{
  "num_attention_heads": 12,
  "num_key_value_heads": 3,
  "hidden_act": "swiglu",
  "positions": "rope",
  "rope_theta": 10000.0,
  "rope_fraction": 0.5,
  "tie_word_embeddings": false,
  "extras": ["capped logits"],
  "init": "normal",
  "init_std_down": 0.0,
  "learning_rate": 0.00562,
  "warmup_steps": 200,
  "batch_tokens": 262144
}
Each number is 500 + 50 x the weight over its row's rms, rounded and kept within 0 to 999. Layers, rows and columns count from 0. Numbers have three digits each. The size before them is the row's rms in percent of the matrix's.

# down: layer 7 MLP down (transposed), 1024x384, rms 0.0862, rows 488-533, columns 0-95
# gate: layer 7 MLP gate, 1024x384, rms 0.11, rows 489-534, columns 0-95
# up: layer 7 MLP up, 1024x384, rms 0.114, rows 489-534, columns 0-95
down488 098:437462408494456488534571556538538497495511496528520474545550461520451501493527480510577483470578503491483483433532417526524549521570532508514544513405474510460582473469530449402599500539508470520542501580559562489489503439455485488407561471483445555571497521536404475502393549504518479500
gate489 112:448473573495416490516399475432392461522454617525442493375444498556469387530555525557499477473496531463542506594509476538460482523503430527497467422542573496531442485489518503434427573574565496504508501524501531503536448452561482463485523475391586508512425457510509512590477497518528466482
up489 108:464467514455577500475498510529421562421513526487522507587502541484541530516542555397498531496416485478549514489450554541518497449466454469443530495496605498531510514491513482449513478557391423480470498451498575436474411651518537394487573493534538496432441535548533498546462501381515530521
down489 099:475557430513478589528520449526505507462513434428629483501586500551536558469461562503550451510564502494493487540497412439554429510467488481522506487494516429424568460558468443578518547449549536514437521419458532488456514479520571482452539568458478428473466532529518460484477391419516546484
gate490 098:541507629493558471505554464575593575441518689452487637570494565542483557586485459535548414458450469441475558527467527509512543569471471465515469493563558542491588522505531515563629529487559418471483411513422522551511472576461471563467508496482521478497394642491546521494478451420513504554
up490 094:526446395465551519425633564487539540472551443470490491569576537569426430520502543468565393493416485466494493509477539466488463477481475461536506526590525552498523425544589476608497519585487398469428519523487530567502514479465440488490497491489454560546482486487458513469521477447460515382
down490 094:551409438475468516538446564468427519488419534498459393561485548573518452445570435481488415549493541480545504506536518450467505437536565505511471418537492569506483555537487442517459533521537565561504532469504448574523514502546683480486607533472524419460509531477538518492538510534513520513
gate491 098:473483557546444478417456598468479469571446530470494562569518461496478516565490563440614529429587416479550523516528536498450463503434499453463456471582507563549514462462448526506462461501493488519509569501526511500535498390540481464527445443480570523471542560513604562529457498495436479504
up491 094:528558494400515598538515475472586496532495566529567527460553445470450592493449540487567545464564480513470415473473501483439500561415420576480519428529502499537469505439457481490375483445428429534464423473516454559490534467554529614527472530435583503434556508514546536497519515466487536527
down491 096:451506511463526508477478438519467508462477609546535536624596547465490455505516475545442497437432433533437514466581474513451488510402435482503520509443545519510491467397473411504497489525486527380454336480485495534487546491463532543524448446469529625483593523520544530473552444557478532477
gate492 096:497519485545450450448498496499489507548434560481446457444510419567529572551521456477481492474457549539457473503533529514514592463398454479499385426492524590514522483397526543531561471535516531530491352438529499516471531510546486530533508504509497405472545565481540526452552530495544500432
up492 092:459510549536511487592418452476483456476564552500497477604481538453518476464489470438473395394567513595460497406511502549587431519525551585528563437492496488478439506513442444402528454529527551404562519531525571532469544436595488646500487387579493459437497533537511478584513516542495402432
down492 100:515455544513495451540538482474409488490425578487531593478498545487539476537460473452455460436582481540510557486531493467429408493578563495501431482440454480426562500594522551495495446492512516530514438546445595469415586489520543637448471509595524573426473383435535477597499524510408508468
gate493 104:495534582480537449441353448627554416539554450502494475476441496504507508537499533387479476473588396546408512543453500478545463576529462527485533524524473484583474383491448468472563495522476488490557371460445417564439467470498500507442453503548522637528528494508527489500618436527463518522
up493 102:596557516533553567545545598465544486524529496376502467431534491513497533505533524449420542497572500467550497574524434501571443465525525544539469545624402534495387580447428494527511502501456460493555491475508565495469465439476518389496467544517529503426526423512483492476500472478568462506
down493 099:475480578488515479459486525468419445413486403471505510513548535419540590468536444437517505401485540491610473520540450587565565575591578519552451468522477511415490590521465575427463484514526550478505476430475472392542431481461542580498506493552508473506559486429460480512502551496455558533
gate494 099:563526551470518457427560541443510488502474540535570430500478534500555563489448542498406525429513461469513494555545511473470493487473630516530490485492522440534621488551519435527464505475558516491525574508415525460551505457400519423434520500459462472485597497498574501541494535563508476517
up494 100:443486510469416497499542557444580444522557503577484387546570489487509530525580426514455462520407520438457540473532508481466421443437475464500577545492511593573438465578509466404545493474560496500486459505536397464493503401463370486478506496420492500533516521489511470460466540538521503531
down494 097:531492560466488476482554509499499567465548433517464426564587409429516488480500540471415484535377503572438506434561479536463438525507496435532433503506562531478484463421507540534467485499459539510562611368536503481530480474497551616580477519466481455508520528561454504506525513466586499497
gate495 097:512580412491523456516437484466528437538406508491364521501523447537463470533481420595543451431500495552573443475465421560490380575495461486529512460476564491614445445491515526462464492484457558544468518540564472539545459488414473511534495510681490495460558542417488483464564546553517468501
up495 093:549430498418419449432472486564503455501468594474501527521459423473526558552513494458496478615491534531501564396479448458417425505571470526465489540540472438511525465543502600478495495472441506517499479603416534514489498479439576532438491547548452412532460467520472512534513530468423451529
down495 092:472501520371489490440504470525501521523468457517495449580474290566391408482494380536485518483543498553539482405479500492483519488538522596501525418458502486524470432469512500532478489449507483533587576472535535488432421625571525547436594500561448445493453473436519581475595471584471451509
gate496 093:548507508504536484437455579556476498518460522502475505482452450598535447519494502452428559488544438566536558490548493544550494447488474581500471497527538453502408451494593585429477570483474446512498544569503466505486518486476579566550473523508530514485460470461469417499481382486503492472
up496 099:558540473445565552503406507423582525458489520500432439429502450484433448447471423497490464508469471538571428460510440460579451416488584456446505532577492475537483440561453587508531541463459543554476483571453491532457579477440416434510462537520539571574478489464431479542416476466529506502
down496 102:460514541541519490628467404430562480579512537522556522555463536487447579461491453546566582470486491468543459450557481449509454480499475546532421543527510488507567547403503530512443455552532459451495438497477557562481510433486549548380607530612552598435493483474475460450484428552460443509
gate497 100:382460482510529530481558552513564477565443517481439593511499411492536506512504500560409509490455444564552403600469518537419549545425472546537528545582556534509434563455475520446478473464504540441496449535532451490508470487586416542512505528515468472501471510531541532466585384392517507467
up497 100:514583560520471496550496424466490464385412508435521578540545433450558580451459452467501495456490542498428418519541464573423449607528465472531421457447537418551576535474463617512564539450470559500435625489485540367507447473457504553470493511402421510477534483472488519646464476567440561511
down497 099:533603548443504601503504496470466498561427453496531484511509526436449513396509546447547553481472489574467507504472518553441553526561520469597533495437592490490611498365483392493548439502527527531484453490529530461518376516485561400512573576426463554499404467464485552495452563477518453517
gate498 103:494441467468412486455477425533466451572575544342431561461496556444546460364577475490518549471529443462447468435493483551570476481515494464618437539628510573483516579568485511578516555535525550432470516473434375506566520501501529567510540464479472598541469529447489463460463478499512501478
up498 105:532570459493466496573476555505476519481430560557553631505539469438484493545547514438436502503572587447544529480516555400420552563468524575518493429448508552426568480469592509492509508450516582438366503504495506523468512535506559419492570476492461560477579479542557416626486533482461479516
down498 104:560501491521466502501592533433512481429489467568562489506544522484502525558490478432534432524484458467379474433490399533513452504530528557525489517403517543466458446506529469472457476516543481494495391501522495518486468594498571514493591415497477468484437536497444455520474442417503399440
gate499 100:525459438476450446422534447557475521478526503552503499499591484486526560520548455461615520505507588443494503581486473461457513560469483452537408487501444576547472614514505547588499562512513425403604531544523528526505563508527566452551545488401591486466481460457533444448551488454503461444
up499 099:471538550463442516492563480514477485605525502561458662493544559568563490553460456480502480558512572417591468467595448499524528435523478478508546497476591462483522582488476574561494560420521479534519483533425474510400492475578502405497460396528551517599527441544527522502542473498533500508
down499 098:421504406536466529521548623501510425461478498329452485437434570436480518519415468531479497478531579416487554502516422526502517514439479454527531519464521506557561543495476566550346550555491506561490507532465520468513434444484485486527442502442465536510441550487505533524404514606555579419
gate500 101:509448469583473430501559466464413498573527519459508596522534504457497527498552617432538468543401517545477533420469527458405434526515420524572505574442486501485516474431503420483514534491527625477478496458483461514493534551530473520502417451443519555509528533469561540454462566481462508507
up500 096:463520513530550522470487462469514581438517488518446355410488418467497570453519549569492528474445463470546493491506470482465492431513583530434432549592566451578552533519464510512556541406430510553543503450519488504432542545509503539445520530564612372418498481517448458401617639501483468518
down500 101:548485462438548476425466510574512542446528497488520494479573459464465514512487521511511529481624468579524561525523416469531509503491479444478575482453524503537531463520565462521465410519579522461479462525447456454490548551430577496560543433532555435428514537533525458457455511516466490458
gate501 095:510477443503518456506469435578504530522495463571427481485407488516499566612486532510515533461500516485550412569522548604515494472544480526398523470538547476395451489446459506537434522547520559455489447494576490512523560490584518524500477469506460392483580514429449440506473491465568603568
up501 097:432551529485466527528489542556517444420559472497493361467481517521449521475537407570490522424449496549557490502575571441529471416477497465513481484509474562564546506483529568342577381456444550505467463428526496530499464502568555535515606515523520514553510391453512440564523412475520557649
down501 097:496569489528491426533528464450520480504451429473518447387510528501526518544415551498556594475447500482537525542457491512531452543510453527433508464577453574442470472471485503477551533512569413547424542581527496543476478532448485629537476552495414491586545518472583469521475540456437462487
gate502 099:516419466505438515509533500405480451518432520522500507540473563502558514469532558571540588468381512600550515456484454584529407420464446526480488527491571460463493522500552497574464525467444474475512482502494540654419519469511524560532522543477479503449485463402520501622560491418513519488
up502 102:505543472485426473494511434454484502500556549541505514491472426501517599541476492559497471550577457527457447504550483417483434450518502504498455531458458484463545520505530423503446470501408508518442451557497558492508455413553494605558538493379562566482525651472488584633490516608507567477
down502 100:528513456441561534456483508479462532529518542516473440480459556465461530462484444487520498482413488499489466552386443413455504511514511524486498563525488468541503495420529531531452521468532448435543521484573547587372483454567504487564508455433476582544497551571379529511480523547636434443
gate503 103:435389535544520508465578466525536496478572451456387506516607569475483486495506464444523585536523482447512513499460489443497518528517449475552492537595502524462457477527513460503544511423414443537524508480546423527477509443548430520592462572490560437448536555494545491489563462464610582474
up503 104:559476522532514525563481513558596451554516547532538503582492572578463455562484548480562530481521509519558474523494463487454495459406457546514498567448513527443447385517537555560496600547511523513522565558491444515530454444512567574449600551443505557461529522552484472533542526471511507485
down503 104:466425480541479476515432582480520432563486653511495506464528532468471441495442531489448599472549506519525488484461494487534527515458576457524576530519553449548436464423577556471539574533471523535541430433533537511498517602435565546428476545491523511456455482494505528514518428480590588550
gate504 096:494431538517508544447455385373459480547471540526439420460450427455506498472492533562494550464546529367418464479436558497633459472470571505473546414498418456483531476457510492562466614519518468444459457500516498437479520466426459526467446487469482532577563563488484544461486467492387544448
up504 098:476464406566551498501441418475459496564498462492494475565455505534481582445468466489444589475547425464433550519466505492454530505552448502398458474548522631561437530457552490493491462473552461601472509537518527600564559496489458515525488587423522505585519469561575513333452465514512489436
down504 101:461529561595524526414489670471587514509562552494596503588489529536548520421439560406519575516543488503519531503565543463476484537489507480446493532489531497473601587498514485439471438518536551441475489460470526442512501450517494489454437411520439527482515480466580526389427463462520450526
gate505 088:599516581498433493480488368463469555563498511508407451488449494531465403450473537455551524494596564507458494493460453515476499506490572573524532536552415583486469533498526560405486566526555450451556419491548648517447521493557510515468524537517415515600488484496485481434550486500459417549
up505 090:563613497612506518546495494473536467476553507493534581488464443497527475500476505516520470607513516479480507499565491523378444584515613490541593519410557446495487454598546550432425512417473535520583531471472421538533480470560544469443520572477420520513530571526553449555479443577559574483
down505 093:542472510342489460498432511445514470569555480584500476559566580456497620454566497499461448478618596552471534488512486517543457440443455461553609518463515491477532594530539471610516474543436587438395563428559446444587519532462559552519495528466441513482512501559496471613487470512458451473
gate506 110:533508499478583440508559559491564584496470476577487513522529552500449590525430570460496540485393584514491533481443501584441553441509463650477501525603533535558522542444484477429568514464638467522501551409506471540550540491456505509549475449518447484540473485527526511536440503566399412544
up506 119:509486462563474402661418474521468544473456535448523509382465607577539445444446510485549514429539500522515508499588458428513513524525528485495540532457504479487511503537586591541514481485414589451486621502539524505488498496485532465460464445489517560561440564413503530571544472433542433475
down506 107:558410479429501492583474579541516465552438493519553489453452492506508482483570405418440467407467447527582467530539513452509510646450586429482495496551517531507508581444560532529588453488498488389505530384447467505504555477536535453515531433498584575462472491516493572463424429449428538481
gate507 093:600547563474513445522616459485438487535523478501447488512471451517545489476493542478519562471448499469496539512426567457465380496530425540547373503514556508604461550483528525452475390525472606530529590530533471482543562592544547595564469548486568346392526535450456491496604463529538469476
up507 091:516513522477489586505381506558514488529495528514549514533480489518601463535504551503518515557553607509466449426540537503440571485471449430527459526540550561527402432462538482499429454618542482418361504570505553436527495545507477432456603498352513498470481426577497476512551621442581502547
down507 097:497545513432491516531495533481593478425486531480552485585457432472567437460509510558556438535561558404507497457501573506497505459484497460492534445455415543512523501518520519463499441453510518435486535612554475546548475453547487543535525527482462491513452456543489523524504423449469517477
gate508 100:427487453559534471501425453494473562482470518565393467501491493542465565589520524539435529445516415556436469539501424461419620507508504575575489537574478430455480421479376428434554491595495422524452379516545569559324459488534520512519540569551508434486412500555559484531517524500501481490
up508 102:465437488464458569477482522500457503409505517485553519468587482430493547528549677476427457511559510472540558591558576582455528450572496473475520517469501457550543471491554374451481537481423473440497477423555492460577434434530460483485473510569479498552459509521511466436425514585509566492
down508 104:475502441466544563618473441528564502510511485468504527504491540550495494520582579488464588446517469572427505481579537474547466445546574498447475536544445504466470551545521446513451465557501463448527556524623516406444467471543506459485485545541528473557505591439493472453478543516499560516
gate509 101:473457427509540510479516609508407552371424463530403497496437566529449482608467538504548490530503493484493396522490498466513469536443519530553423542542468481423564480576474543523497484517444482574618511493473427479439512551481470512479464486527544496457513485475529451468525420508470507507
up509 105:415450481472463566524607437560502445356490470611494463533529513504407440503558455431546562506534562536514501548452531522506509483459549450437495512461515477448494440511453593536469469436446598550533486494439523471558532472529468528516518564513417570481467504443474394524504469484539505451
down509 099:489528635487344550519478569551499477538486562561492484565474500499508477545459554479529512451505527554456530454544441457544534512409569473536507497507495454488423494475524521502535504448500566530423410448519563521486445471576502464514472482402516486533555496438496496508541549525524470541
gate510 101:435520459426479467593580532528535487563478530541518445405556526583458532487578454478492479478533450438511564527496481535540502529495543506517544526534510563471524559501558544381408534492450516402487584554454495619442466559445444450514554496451528532488542529461463486447501571478550619454
up510 102:467509534566485446534525514494461475558516539569449551548480533488423556417471467483492480442530535566505505489470509521521449423493502495551518474456481508618573474465512435423448457447467547494519478443552557644568550447538481435585501475496448549518559564455498494517528461508495489481
down510 098:464549587538554587583494465532509502544444414447568499555445460492470444559538422539531481468566442402406542467420550512540531448435577454512482465465502554540535584425412487450486506574517538474478516495535466422453540547483521530450521555479575538539546584427495471492496464508543489501
gate511 098:558479482462467627497436562441523507560485517559422494554495507535493439488473524537494455421532529514482479513467494577515475601555516437549434509520562512494516474578416498541632488556511487467468486510493532585502435610529604468531486543518436536450435480534476563504509503358515545579
up511 096:551493493404487528379448596386455541548528458496497537489541547509580418528535458505466545394503504417530462541408564573576496600438506481512536532428522460453441540541443569439452500508509572417582429515488506460560497477451403492479513572515437478472510407461433509579561499461523495522
down511 102:469525524470425402513535606394494439534465518397533491536489556512604473577593477468453548461487392440466531436563542451444496504467543493483500511539557477435596486487549461511482560541443535454425474591561438563446528472503509495461432573450460447509523448516500529650526481435492572518
gate512 099:467450451544498563575468463540481533454522530486510558518576504492489508556501563533486498517488529365429471380545587541440532546534531511497545405497449406520561507465508553461486607450498423547490457523561523504440461498446421538533491586457487507417467432481467527541470513540474466489
up512 101:556538534402523508513555477511482515526545537532522504515498546552472504570476465438532467485507488481538560535467526459591475524494445503539467537523485556543463572495439495428567456554541471413449527543462522541556447507645539417485522388535528397545457543490401558408455458448476534415
down512 097:517488561489435520490550595482513450508513476484485459493594425545485512493590474574593537478512500489540487415495398451493494485542518530467513428401475444482520549518506506452496584563500515439489555598478442461500528555551433458437554516499460496522413502542523411477447529549539499592
gate513 096:618524537503490528477540532449497503530409531403526586566435599491514573609508453451504523459456516598416493506459530606461391485452487520368478506582486560402462545480511449470479582547532525541508475554499515517512451410485482450565449419552549535412456410532473393589496490546558480507
up513 099:540533515512510471588546437553467529505548441488544464485529363480487454445568504427481438490460485352591567492501512406575516453486453475577504469417525480475603471490520508580473449464469514474516559516471430506515469591556507473470557515548383600515547555438519551472584408503435502499
down513 088:562449419486492442493496483533491438516493488520515465480546496535496601477478531488487476469487444448492487570429506527503488514408475485508564522545538530458538377503510464489472496448538499416521409553457486473543471572425542559515466561502495592400445483486565555487441537488524426500
gate514 101:529540438478449449430540472442471581497464529407445437520438465537473484514440417473467471505601530519576544527488560542449513526510397545446560463490556513491519586481432480445535499566546581490565557485545580578492524492457529494550517509556510500453466447484527595372519514434521422492
up514 102:457509465486500621527439485483501513553427370519529490436538470550434471523524449449440494478457476506535507505497462386522465495508490490512401403543638455496570496480533465528513558431433386523456602517431495445539434551593511481434382452495547464530569608425515523490533564524487594562
down514 098:623540543501547453590459489486494511518536469571514525498476486505564456528585474561478436521553507431423440499571564433542565566487542409489542435488544503478502455450584531526502446471529463499516496478531584450450439497513548551504559441492494530495492502553546443536473515554361541579
gate515 104:482478595524480483495492534528482466530527580456480480507408454558446465400492472484510449487507501549403495529523492480452531425567396527451413512581523514432494491481503481478583441528494557464526456461553519472573452471547469497457536543567493532455482488409595473449489447484546488498
up515 094:453472560478493576582518454493449472585483464480493563495420543494470585495422391517514545509592492481421519546533481519471381449547500578441484468480472412452490543468439564534483536452585469422541556484522576542592517557475552416474502457489549488503528514589411529537448402448427470519
down515 101:590376591512505493504445483503497466438569499522533505447462536493429480553559442456471515458541550459391536477496506545405516460513437467423503564453538474465447516452509563489496657390551564535466499463659589454503450558454468550560557441516546452477505570596523487500514447527512453430
gate516 105:483432356488559452546479547469528539452433580583511516553553474424497537509424479454534500470486457519470541407426433519445512528529413481489435497493531525464419558385521525477488620514496522425464554418531489576548556488517507567511492512556460530496464565495537550542513480513642509472
up516 104:481456555524448426604459562476525425488438493445503491516513470548462448441461477488503548494500471545494533458486543361522503525579551547459481545458446532492473493479541459466522493459576570598480506553508523410484533619461472524516548461516586490465528553533478463558645599444540477423
down516 108:503533578492501392494525553507560532458451607513476468523475559463485432473499495506526565499478473521456510554528462524592570444558436446575537473560538472472503487554485516456478403494610515603497437507483440469502552531537613415557527578522505520498439392499526502599517471540515502550
gate517 099:566416535519508480480578451426454494511576434513467529537472497479513526583575534461422526482502500406521551567512559513539348521469543530513421512414434432455415496406490556485490491385505399487640537493526482541504516561540418508466573451457497457485538501506475441523470538483583556533
up517 096:492426454488508533500458436461480489574492523467437387570524513547578483460570412467477506476439407507518452562451505520500545440468468441516519561540461513491478504565505482488612481535482469490474398478542580566554408492503528460484596502560427502459561537542475514490411463470511481522
down517 092:584515512528482460511430460542512543499426589510456492477422485550503472593436535515544561484539634499447552577558540535525442548499538538511485534431521518446486453493554542474601509521527475410508427523480404525543541569502616602509432419578526493491544586523501550464578485527539525529
gate518 105:509471542523503521580553523425488512506388515461523537540523462480502538450481434549531427471514423508476542530377497501564523508531544407455527470520556492637442429500609493465505537559450451495454435377435545517574608407654467556438573436446581526602455487436536528441503516482465451487
up518 103:508495526473529484515510519530493478481506529548525471503577606574559525532465549579391575519542484472492474567482457527464458417487571503472521540495448607496504547488563451496586432499484516384523474534554500476528528504581591465497530498504482571427479533550542496560466438548451469491
down518 100:415544599544539490516489427475489535501534507505513541565534502536527415493495481432544556455542450444537450515527543443543413549430493522597449501521426534536507525473439485457605485521449530540496494527450556528478489520491483434433445580521521617405466425600617536595510476542510483411
gate519 111:502519467527514516572451400510572453555413464542475493485519617464513532467485427442530528487549535581494598490469503564578419503442535605524516549488560489472403498568531456598519558476449546530515567556551496606545533409509522501511474536493504465450534512507523448457493442554360521497
up519 102:448558551481499504566507526556507489507438527532466532447505578447408525495415583467519596443541499516447483497565549502543465510602447452444495482564593578539420500508544490521504473390547519536487550442446557541504449370456439490457451542513497517483478527419447534481467455541457560526
down519 090:541429523480440508511587531499412502352528548490460534562546373559506536565481394563448484561429510419473505540498517507482477571438535453483482450555455518416665514375473475386521538543508454495604471411504430415455600522458522562540427461500481532447459482476454486537521552401555517504
gate520 098:467526502578501560473540469473498547542567501502519515472442529512466521517482448543416454548613472518528471595505389541510518484424495537575531428473484499438515534516441580502566474524497475469533451522518501452461461492518541453513586513465542560425506514416508535534368447464545512566
up520 103:458548550481539424500563602459545472623542500411542433502502502498493522557497489497467503541513540495413395372397481439524447483532504576484585495449491547497448646506484558403506485480457548520524453578551479486497512482535503546549547564456593571433532477477446520549472500474481481454
down520 103:541419541571504410529584570524439490558558574462487477498396524511500467435561530530448522547490518437525471518436534528443452411489471510542490548458460485490506499546427550471473547478402476567614448564451491461493601515590579534512465511562461532537513430461441555526504441533504594550
gate521 101:602512442474397584558446468475458544489501462563432601413532452511555503445368450446411507454521460585513415524493557569379427563529385525498521422518527579600447617450473514471492535472559484549533519541484487507458489462501513553585438529472501508526505529531448493527463477552462504559
up521 102:493580476476555571553431570575488453518532531457488479506446490512569454545541470518555443497510438557488475559528503455358502594560479432557507461500483422478413533480448499478463476532513655521544637491595509414496490535443466574512505453396573502547624492466481445496417518420550533547
down521 097:513504415448561454540553398541522584519635474513419568472531448467541454527503450468512532442492509525535425434404534499371527474413491474522494502588525496524448501487431438513486479420486496533552510531527455526408448475562563530488508498569473550530492472524445406476529543398507427446
gate522 087:548507371480559445545551470599489476511479524456541447562545471563526400548477513493491458539493494434425528526513448537475533501443499505480568556516431459519543431510477411561439450562520515579489488530467476498506443516457498522588516482502561507578479518624399395564517538410465496541
up522 084:609430478436489545594589510501575489511479481498522411547490454507515463521510584462439524498480485570509385546519483525491467445523509461497540509545539451513557520479546532554427448419413462509464596518419402512448478511516502474499492479553488571505527566460505496454533560518411556495
down522 084:478520413566564404450467588460518460475469463446545473538536548582556427446416507535506520535536551523458560466574583489420547475540431447420454495528476494522406515485559521485435602484480497558507559375599520417477495499424575554530558542439401523487437474518402522527459510523485489492
gate523 093:498497368445613487657501429441547545537561548493451374524447474511455471590499486531490530437491533548506551552570475453470451445466488393595517455488460529517444494480474435501406451482518478564509545500474471539454541477447440538527580460510480492532572472470492509504461463487409542539
up523 095:490518523515515574485449449466479502516445544483518528536510556557451507567484403467507507446437465438558441447506579505459491502532534602528440496456522582558615509580507527500521567575439488423485567509502556509533519448547420488511491498559458532490534550537384478534515429516510503505
down523 107:455476456482613566569523556536463569516361451487419566478565515441526533457545452522508575428583518450537509421488526418505421567420421613565539475588473538507519433489505476535504510470422485467454467412581466505453480548508463433522552443502486503621458556523452504517521504566447566583
gate524 089:403439470576504460418487456511458438537449466481512557551526486514504503450549470510502506535470456562496482458481425482418595515579547461441479467454367460541498429563532473511410424622460552512579460452459528504516458481508490472545525475535502523496437509479604454508465456504505438463
up524 094:435437462574490543521404536501543471389494461483377427452527592512528525509449477554555474560504523536459495492524407460593561473467552522484528513519523522456407461479573535470504483616476602481538498555452582502522434432648557417498519501490445446502610470461662554460412570421461500486
down524 093:560457456539526460474465453529523465571536610490551582561504588502480406425466470461476547496551490512470514420546557539524496481576504482547450478495616476418499516465452499520455412491496518498651591491480534499555511417454487539481538532504421463524574515435483463551478461520508494530
gate525 102:451436612600581518497462502425455552488603641505532500505576447497463538453465485593539545504472528527517493506508480627452462479515500549474428547525545455520434612535550470522522510520575581514495472532441474445533606475538566620445482456472467506529535445476506457461537540474550562469
up525 100:519481524557523504433475414472522497558454384448429473527538467464486511483532469505535489477557465499500455465504517550484535492465545471472475529566592415532578482478488437462496533534518517483478472437490475508391507495558517524541478509500557446442499561410526513452608549466463477356
down525 099:478471514486526492464503496457550469455542479530508512444440618489581493455498472427620535557480538502488503475555480491487594511482468407468461543521490579471479385468488515474493395509437513494497486507475503562507544561458527552372471545506484503470470389423455602444466471488510496465
gate526 103:467499544543584515504425402602594501534496540480570449509509466449515476547409461471468532549539497539450480483479540497530454475463489480487516520497515521492562484454499477475486578533572496421561508524671647552570448446430527535403442586439583462496548560437531505498518523552510506454
up526 099:494560502536575506528511478395503534579557456437488553423439467503599512431414556496418437511472458510497447491503536588544656518485498486518558475439461442407429537437481511423469531483571546480493475509375521470465618551504454536563509506439561537591487488490536492501429488490515534523
down526 099:520485507421524647474482473527474456576540532472564499542512523407474561387510507559546542520479451473512531568516540601489453618391540391527486521423508500463487409466472545611499521542485407545571452445582489491546557463397495491445533512486615493422505467507556555524513387501516467503
gate527 105:444541489506504477446510521528613596530544550496432489415431500424579486489568479502365510561453442466525500501455528445405515510573396458461461481462492421533499479445482393439467433531560465591609559478487497489589468521490534517405446463475508460491477460541424559519543451564624528423
up527 103:556510509425465601519490516478522550590500565563550534521576585401510505412434550553372410535560549528506499521451499540452472546506523498458499626609443516586487573460447580541461475550670425370464524550490429469507518492437489469480518499417546493478442592483502448435537481409528526485
down527 105:534418524550468510511372568419481483592521495459473515545538520508437511512535486501448463553489531421492533524456525508584558487385530517552562578592452472536561573592535589491463478521597566504476452540579451515483419534556496443513519581486545517589449514506502508376452532541413552475
gate528 103:538429465429505442499489530457545450482368516519458441507592459390426537535491513511517584459433422608587573483495570499529510477505510512547415487565458500427488374516484541611550491566448444490570480524505535579480466471507492527457543507540553491482398519460490528455465396482505518465
up528 107:554534433584447452481431493462573482518500591530562427535539529479383547446480480539413475432588452466531553447461518429487575495517469503495540441499563533526479459569504592512479441493485550482456562519558491463544435642516490554526508494456497491411553489494507553510430423465468480547
down528 103:441486554534425430471514461600516468473507560556458507454398544501476494467476570482560540463453471457562506482473509434515580474566547499514567507510528566481475443541495524473574506499393561491489593551459530445522524526514488489511502605502502456420537481510552467440600562494469457421
gate529 102:498499487501519563503541512434490565450571543487471447456523521513521593435564523492461477459554554517490474482488479552540514540404461572525574524482453554442539548511501566499501582608506456465514524531440480496466420480467544538536541521473552491424567479507480509559531558457488636448
up529 099:455503503471486428457415635513530538463617458481545576456496596524433471534496446402424491572522564520478464499597489524447620485485458482448496434589480514557552510461509560460528512515528499444471516543369508597591539555465421397516504390494552438458455391463457532418453397513515527502
down529 100:581506471540473398511532554485463473527448489496469540500578508532464523488536461526527467503433505475497562443459552503477465501355475471442538468475456499486566398516492589445577449514471454445485439524526460518521605560582477586561496549498455463513599525477507472422514521543544415475
gate530 111:529383518439444536597640512550481532454523589507526457524412396402516503459489535505528519538548488503415511526450474552477567531530464553478470542473454540475495495571525515540492580531519528469550517460497491573444560528497508522509517474489505534442528581513623570483546473477503562529
up530 106:485424555476515503369449590618484593469446576551490504563445519557460552424583475490447554557491480491546442526501482510581524450488545514576480452481497572408551475514530480558538476471448498463462591531574558548484417460471496485472533579435496495556482489417537421518479438383436519594
down530 107:509464527437536446472532574506464567489456479504477533605456500444390447505532474581448566463534505470461537595487454503476537549520466482565546438386458632508447469580485559478512468464466668516533542558424548518491498499464567429456537528506576614480472488452541477389416479515415561454
gate531 107:479449497428548508557582526520597510494438435413555574503485562500461443483498445452509362462424415432505520429539389509566407420487541572522488431485498475563508491515437546457543482427450468474493542510537415517614571431511478488422540464480510593522446492394536550512564538464483394475
up531 100:521510391542521479465607529493530403494557628438486510554408483538539577491542409509496492496493521507582427472480650511579519531520517472437624404432463488481539555525520490465466480516484492552518518557576544483534494591446513528466448480606461455464550566539446423449420519504485496459
down531 099:438514520477502489510526417518414492511496480490432463415543481500492493493413477537532482443484515570500591426515466505505501458486570598531411454523482674505512420463468446553470537502590593528556507591518470408481534508438416476458479460495643441445548504500479424487527542516445415525
gate532 100:482507520417405460502427541532549436480527483444518454459452623559437467636467488538421475461521443510456525566494518403476463485571531528450422508414478508412542480498596548474498473492489487404485511527457474425484530507492536491544455512502474542613503582438602542469446466531515537408
up532 097:545523465441480513460566472435507570516554538570494514553515513477563506495607498470454476527602541444432441497467488503625509567598560489555531480535535442545435492370495499478516478504551580553522610463487447608444453432505462467464570481393571512479523503525548484527537499491493535499
down532 100:576474509465529458520535550509551450461513468483460517535434522436536489441615599511496493532501444506541530539548481582482449453413495518444477496585427449520526558566373487517503500460464520505494570471473492501456501401409474556555420547508510559458518581500486466508565485454520460471
gate533 095:546510561433525476486512442493433469537536564475488510442465469420490451538542566465406523366484520596468448377412524491522436438433515467511505520415482539537506446551548525465431522511534478485603499493485558506446501437565597665492464521517528514531439482517503412440501510521511479465
up533 092:531503560440499551518527532454584540553539615482497423489419504532480570465542511525417545510496470587405533452544453520527510529504511486533479646528491486549501469561520506563472500523434479532552485482477527589538509419456535549572612491530528511465390608534553500505500536487454503407
down533 098:484473541465427504430420543537449529524396611570454488509531524522522502469575526490477497550447472484429416400519485517421490427518453540518542421447500572574513528442539523398515439473507513469498485566579471402497513567420483433447516480447471545453544393561511415470484518506525496505
gate534 094:502568507465421529451532435568510563445491539487497476453549541503515510609481560496467554440482528514425468389518446508384485496471464425419419515493484390518477465537497526531571525535458599535553490486431455481421532542507498494559585590430616586458518468465533494456451533478442455557
up534 092:544502496465578550480508585455524477416519518508505539423596445543589471432471514491440400514524453426522555483530501501439502540440521519518439511469479465474567467486420554549482527490487530634485475495502433498464429591468520521413529417447594556480498488548460531514494499473392534563